Weights of a small GPT-style language model, trained from scratch on English Wikipedia.
Architecture: RMSNorm before and after each block, no biases in attention or MLP, normalized queries and keys, local attention windows, normalized values, capped logits.
Training: a variant of Adam for these matrices, 109M tokens, 7031 steps.
Each number is 500 + 50 x the weight over its row's rms, rounded and kept within 0 to 999. Layers, rows and columns count from 0. Numbers have three digits each. The size before them is the row's rms in percent of the matrix's.

# layer 22 attention key, 96x96, rms 0.0494, rows 40-73, columns 0-47
129:440544568527549437446510649475481476555540485422476558477469418556465519443511496529580523579533506452470481395597512526500439564497548517491559
119:523442510500552551581459364548474426565552544481547494526455463469493500507455552541550434493372545462488494529516503455519561459474501564501421
115:562437551481472536437503471513427611547431464534479515513544513527529521546450541411492507517492450535455491545577419498473533418496557488493464
106:497546522489456418482482493537502482416516415465526505493487570512480525657366401527532492485563462509531458480398589477466485426452421471491531
092:502519553459567544480540457558540462481561475516445557520440457497542491426553627511419454533493525544503482459506501457462493475493482520485411
105:493422484509562486571551489480653510557548605525549552528563535514498521342463580525519446561434476475481491512516479576512480472556515498437523
116:577492442539459535485423472577469528538543542482432425568513521459455567549408406525493601431490502465485522482517502539556505502460474465452510
115:542494567487461484532529438406524492527381495449467513514528525524443483466506523432481471449488546569539574549537487518489502462536518422518500
076:466534619498503593530487555489429447609554442565533493529479495494468478536524524527530436459522480493485524564468504568511530517551580544570441
090:471523454489460495497523516478614501465523598564611508477545550535521518435586599402395503478406481526505499493547436455510480483361543431473468
078:483486493422504446507477457631412472483439453437408524515456484468555507566532441514500442525519533507437459559448525429505546619535520435454469
090:495502519480492562488479537396538452630588542512535433526462460539479470450498490657507562500511462424432595448485509575564497549528456566437539
086:380468512560522590527416538462538482531496475439608448501484408554522519492531518527495481443455415538520665548470515513529548542547549518569552
104:466483537512496449445527562474385407552539488504398412546423494545506556523487420617604551561532487449449527423539468505469475499482522552511515
116:434501614512499548524449471478548542493542515405538532575467499553503593516484593463457493579507471592487567472402541527435571437538481480484567
095:521492502534512457475534461506434418531433470493488450533506510540492580470487432533566582485516589437469439533499459493531441569517468503411512
100:507475540549485440542581441556427526467411500501441419578479508496455585529487378592487557426592594456433439522487458449470505522502468509490521
101:496510542466471513523561573449425457455441488581590498643566520456497470576432558441570487502494498528562505585517558519453525516486413452442496
109:532438403476555506438499506518453498545506529518461453386602503506511526530512470470514452525546422502552520444515485522574508441538616449530538
096:462548404521484501604490535526610469609572574546506495581407480464545471427491435480492561492498487390494541502447471525517494616469550502506415
100:574564550527488471532514479479580523552565596490481468541532528522506491436453553580602500427506519438510415526461526465481496510570466415533579
103:523506408493453551537461546512432423515550534517447468403456553477446557445479416576480522470463509433466489539437513516577531511530550488486514
100:463527440573478510495568525511487524443570499450416499550483532483527476498513439405528510538497465477517380411371569429488511504469484478512551
108:510475487492459506494486625458473469587502450484564523365492446434547483541495536575572578519512540472486492558455565534554481545523553598523548
072:530499415560476458531450463465660546435516528468545489474637499514533473555553514529542525559491520534597543552476420468411486493608495481560483
077:619572572523514528433522491447383490544527426467483519593441438521419461541397518500469481482504466505407418486538532434499497511398550533500471
082:499455550586397500552481511481613516402502464556582483514491459544558551599481558501568512493495500570535495535445470537517555481528510547532558
065:515441566581414452450499591515566513423496524492469475487406575577430532523529523487577395512521518468430516463460527502553508528577517445591540
095:545581557480559472518561521526444430564541508486493424604515437455415515527430451478450528457520589479489480481407508374433479550507500470527455
083:543519487479528515464560512531500457525519582527515436516520504573510522473496433550523469484428518357447549479543496494462502522506469554592410
092:490537612537517541506431501565468563564462517534526463543395514469519528525503484510422474475496488583456511444450506571453509494551548513524499
101:457554460487509496499541496440530399628552489482549538498527504522359472440373418438477587510524557471574402473493432475512489533530456543498536
100:548435473479464463529511504511449564441486518577589511439539481449568503572511570418509555581487426500477467437500395432432523471462524446526494
154:422441513466534508405485555495474357470526516520456502515474392497454539549521427592535470502421453453480491507568587517577487539533542522557523
# layer 22 attention query, 96x96, rms 0.0493, rows 41-74, columns 0-47
093:507413484545481488444577471467504510523506521543472488416620503411553356446473480545544388563422431486541463486440489388463563435505505459526511
086:541470571552579473515491431506530523555408500434546545557541438514504385448476513571507493494531448451456497529610500499406557547539556559516575
103:424551487461528552547436475516461476477448390463595480620506532538452593562529485445475529534455563620498555519517423532445509458486485443471497
090:580533516489638467431491541511457480472543548508400539479498513532494602468603568590469463410458422439483482421437461416498505484513452536434502
100:529537474535511464415492551486546524552618535551513523490498581438547485458562547506455430494461465369461452441596447450570483541468494444576463
088:429461449543456506395478506442455487474448577509565483480451595528570463492478492539507506536531446544468517613477561545596436514567539497498400
109:519496519485552402548555457456509525591434574545468449473519503471486403461514405510483432502558550470529529445531476540534493533487495437417503
089:527516449448554514467515416416469513497491520558443464512531525460348443457383468482563414483514488512481488551464524486620485484563463460546510
097:579451489524525373455553447459497563516567499437602478565481536539508494459534599448482407513396525423508483496514445428453500547494459397509471
091:488476413479483609497471443517505534313513466606515511430542488493529454482481447513463587501497488515567516513503542453569500460427468577495468
103:537548562503463475539461530544494506640532488437470489523504508515442548497566488516517498511528537446482479453471405479447483514552483472590567
127:482448490454462593479420566495524509565520551447511458387533413561547541590503551545548532457516434510424607526472566490556535501543536537505531
098:516504632525541468468440565474492474548485480412464467494440446501500530489527476597537513536539472457375461406543524496517389559541493534534608
109:492422529513508644511442533554538440576501511478507525495488510543435511516550499521547545442522458601585554501463506500450565374493488499565493
103:472496555501458466418467562432426476497535461447496497458353483479495561436573480497483466578550473538441454469482485542590375526454512513544519
121:443478571514465500478393512492452476395434383412500485546407458493436543480522431525549508558571594523459489507486494488514397525492633526508545
105:496546529546467519587496471499517601526461430539552508602518535459511396495512495390536508459469574550580493563449474508485513477484517542592476
099:468527436587517480469537541413539553522500555546472516487567548482505455488551414473547524524429415483404456463554526509573527557547463594503462
102:503620522486436494534504571513519516546438569559427528435489510336540432468438545566526559539497457408414499505499519462578501480518550491540527
091:506468452449438508481541466455576554460501550477547459534434511457541539376569503476511451538511603537490480542560534498578426525478559488506520
095:561512514483483588383448517453471556419477519555532459399469539412563351507494537547504487450479456551496411421537534485487504452490526530527535
080:557562517556526522441541551507504537480443515526482517462565454595489549451534542486470494521457486524559463430516539479423490547494577504505408
091:447554428411478516521374462433489470506458435463547545530513518451511532593404510494532507525478574535488491478427534525438509460477452433571574
076:504472493491485464384519603480452563445478607549554578489505465498536460585603529378460415532395539559509600566499465543522499546564507500507571
070:545557427508549492632466430567541425558520439468410475485529536492500568464428502575511591479560461507454427434466544527481459437401489500552448
087:500529498543423479437551547518499476474522535467528542390507400509623508511616570465569516444559469545482568559523414562525527476506514593430471
068:499472422468533473497485411618508456560530506482469607503500610526556444472517572453486505494609531476549475558510407545440494471457492511449487
086:520470490523548403393468579480487559433483404474450447471541469536474566383515511477463576504502492499518398351540513491523490529477508507525489
082:578588559451422453541519541517534531562493529510420523479521425480560571484557505544539561506567537373466523408484504535515445474577548516470494
087:376424487481534466485405562467418429401518439479559552527461569490458504457595468542488484485533476592507502582481438532544478463596536458488553
080:504516630498527483426485571412470489533501468430428486484436435584433564437529421544502538570520488481531468329513542524508483561474544489562513
112:568525467451423512536467508510520470459507457519590584466537544448542461542477570547529541538541414526496447476482459436375466459541494601532502
120:424488524506540507464482582463452444499557547520422485519464424472498451538517457555535440542420427391454442480592595430553465529492526535581555
105:450498523429591499533461471545558480560476507509524504464603581512422544418420492584531505493561451551431509505541526435445584555489395460506487
# layer 22 attention value, 96x96, rms 0.0493, rows 32-63, columns 0-47
107:504493490561525524557402493541459463530513535499513474501533524554485501474692542484564484513548516534530548497409459448486545532624406535483468
095:520498486559519538548571520492501512586559515402579457470512473579552660475558497462473446488498500488450458536496583566600525439348451504528425
098:491493532453492469431503451372491490415384405488411505519522510472410540410586487473474572483491521493488484501495575406526459472525445446463535
101:502454498444497491439423498375477505507527519527506539516483450507453562468419434487489530519408519445443516514645586482551469468528630513495531
092:539464454505482554418457493600541458519539518485469481428498466527510616441595503393448396565582511494494583520506485510467502498532511546570600
081:477566445369511525539541529469487561489498423534518559408543493550423508523512442586519542496427562407479481495647484479553548372503561501498407
094:397583521452420491583547546531439478493513473521437499500433540468484475437565457496478529548495536462529572401494505475439536506564476444595435
090:581369455515516446531528457476506518508429490486512416465453474530590460524508410526510536471522475535474468502527472523596534531411470374425544
123:594422489584506572505509481473511555544528566552554468561484495475492517486547523531546468483472431433425517531578512540476506474490546501555439
093:493502473398551474599452510622430517515516431472483518517485533499551450530643499568495437498504519582544531472522590492462525509636486613560471
094:478519527445485491360539531530461441478554469460525523436513541357499480563529519458515580504501429488470477528482582569532447494529512547410480
099:524537435488534462515509515500537477460536549582512471426554519685465522507419462509452479526500492440543547521392549485584518547571540435512450
090:509518484627505491513529500627476476423557502492500425577543497478523440538472502547439443497484511597452479516505387450547514491484555488493531
087:443529570550476465573484456640484518531441423567486506472479528480496528537491489561468518417519514589502434486520520483543515501439536502598544
099:458421516409474505408447505494525510507438606538452506543502370545477538567493507448515522553491455397532509494426500497471496598610545443525479
105:508437477516497539507485459445533516519489569448508463516496592476485502521543491455479463488505463561484500515564594475530502531411501505569456
117:445490551462512507540472480521510556563483464462498471554501595532414621431540497457432540407488493508530505513529627518521503567392493447450385
095:482530458481393473483517507576462473507543471456549560498515523556489575441501520414541483514526597537560501522547509548482508501545439618500532
099:530516450596468450565545494533462579473471546568494485541452490501533414488613535596515449417457503448490544511566572500616510513402509432532520
093:422591480411560502521590499618496497499504473542364559477487464422510415528487479470517564566497519552501497525422432461516505378527388481494437
099:446494495467435513391549486552501513501515567493574506557528433562422559496580510460567519520479485502553527535530464337486481489424518423464409
104:474486493509508536422527524489522508593538470517535466563434586543340541470541500415432539479532474478544520508509596517564475577554487522440412
106:498488481555556523534443532486480498484524477529460511396492492589552495524500466423443447397494499512481480496410459549528512514595506560505580
086:581422456520502501477562479486558468441510598508515467506610470590477583511436467565533503528462470486462492498345436466494496465472517389485509
089:534491503494469605501517523580511497427525546510485435489485436532504398472482519622423498485447431403417482481400453523515496504427505560578613
113:509474495485487503423465553410545520553542482540569443486505495487488588524363503639439504495463452434383484500497567540452495461474544409563402
131:503527471490524490502504451401484517494428535439432488464493363581606465442592459493537443499491487517531499480488405544533527497380465449391553
102:473482488503518483510568441455504508440489448483506506544480535459505422575363500528549517596459524491486462464414482406508480429590534501510503
099:551526472416480496400557464625512543567547435540527492426521550464522588549461521526327528434491466515501502448480478493528517425469460492595449
087:419506458564498482488437507583508474510474487558494475566403466563512509560461488434503506551587521517542498518491544554433502622456579444532538
095:484466489464527484462536510589537483459526492567437495550553559450466445498394541475494526577437529459536456520505498466526446517668507572493467
102:578407490554433547577429524425495507521467596473593483512518550495501572526531468454426568466502515494500517513544513581495510545498551482514414
# layer 22 attention output (transposed), 96x96, rms 0.0612, rows 32-63, columns 0-47
091:508485416454577417586488497502530416460406455527475525437522494531549529559462545526499457476474521506525519560562515620457498512551481444577531
106:473452580456533511473511557537503522444433477479470507555522568525554499497563580577490545454542541503557565435542470499517557559480558303459536
107:503551441524543543571460547563557531538704504453569500543468530543480496540461547503496564493471539432526497512523428584506418475571537559509522
085:587510562482504515511590488551606634552439458446451450502521515502504449460517582490520518500575554406527509452435342540367461496522520488518578
078:434540576420484500505434584427505543503347499472538535475484523528588422600506458527494570416450516528495474480454490544541561489480544375469511
080:551453576570401490447583488500565455476272562452572541470536501426528564452469555448533501536514500540512467455520561534438460536552441410547540
101:525500527450438497465504489500456444589415458461542543491521416532657519617517520554444560506577495501470450531488548507494513487424486474456493
097:477483616447538460577511450430446526541662521542571491530415575545420521413582589511476550574540455554410608490509469490527515500455549494534416
111:583481505473536478457554545489451480540241507514506524505517540496472508440534492441468507490442524561522479465448473521508530497474519357513519
106:445451574561433508484563534439539424543434491484541471463415480533505557529425450511572576449505502523431394574470472482596540466465505483491535
100:471456526499575449502403595465544509536624620452518460504458496540467469502521483529507542400542524543490490472465460458499438509547534438554460
086:474430537479461531537459415524467480521425477502492442604469476448488506426461517464592457476426559489439498404555404544500597529506483505536552
093:470350520575495508492437497541506487524370517512487539490460498510462496449485486472534448558516444471575542510495460534481529399522423669487463
088:487489425523480555439515530472535500484685586397489563431472459522511554551454474415495463522573476525474528485461433543402480441450521612464517
087:571513541593522501534488451496529533589739395514469490463423543434484457426479506530542493466480520571492561455526527444469442531521547477480474
096:494552519462485507496547552487529496549347442513577486493465525514529519511537522538461577488520515572502486492507445526515581480435483274522515
131:510570451478514551511443558520557450555629482510502533544562479523501578569466507456362611490431599507491509470509481559519421521431480418540503
102:552468500403553527501514547440537471468334441559488395447508475513534540521492505544485526516499528488450542541488500516558537487491568276584515
094:442423597457519464543491467492474519471239495488549552526562509546500452439565477484523525573535459601571497429527441474459488452537466508519464
077:523440448456442440537482469434558495570496549398528444441551551584478552448507494582582476503503455437512477506548572491552472601526482470452525
092:543445546509568504475562540485528529532606515541494600559468601459431499466491523529450498552518465485508517433495506586497505550487485498530470
107:536561457535443576560467478549467548495590490491493496543499451483580486516457524533482484467469573446548560425430520488537507471529555313548503
095:450664481516440520548448472459489500436521455462471490497509447478545468527460533484553504545487553545525468516518534437540554505487519525510576
092:424527492487488518475489487545593534518610482479471538548486483485557472482459553415486469525511481505600521458530486535447460518517407594430535
084:463460562469514438525562487509467563469439534532419532496543480522489521416433473495576427529557484524528476415506522432497527388558490447457418
089:516522496477460504471492504523531433515498447472460537486507576544575497500491524411466585502536594483496524530572497493516520513505546463419572
101:523457536451536410586476419494447532522625452566536502482550542511461446483527499543422545558569521576530511464545440385461592552491443459507460
108:493424528588469470462501536506513563410592494546523447522442472473549504499519451449484476501446438555535531563508484527519415543569487595433534
099:465572495508472519581440551518408431475314483463438428476542468487518534446422479479566546465573580497436525512489588575553481534408497459481508
106:436510469591543530480602459419586576538625513555488547543495473475478383452543457463513460478452451554545492452448511423479477534577486666457482
105:512560404513466508511531528495509575439502576518486473551484420485489464444471455510557457516489360458562540472504496457559519409517491550497569
101:562533525439503492533482521529588504611471444435515507395521456534530542554399547482481471490422572498400555575591501479477476459464527480498503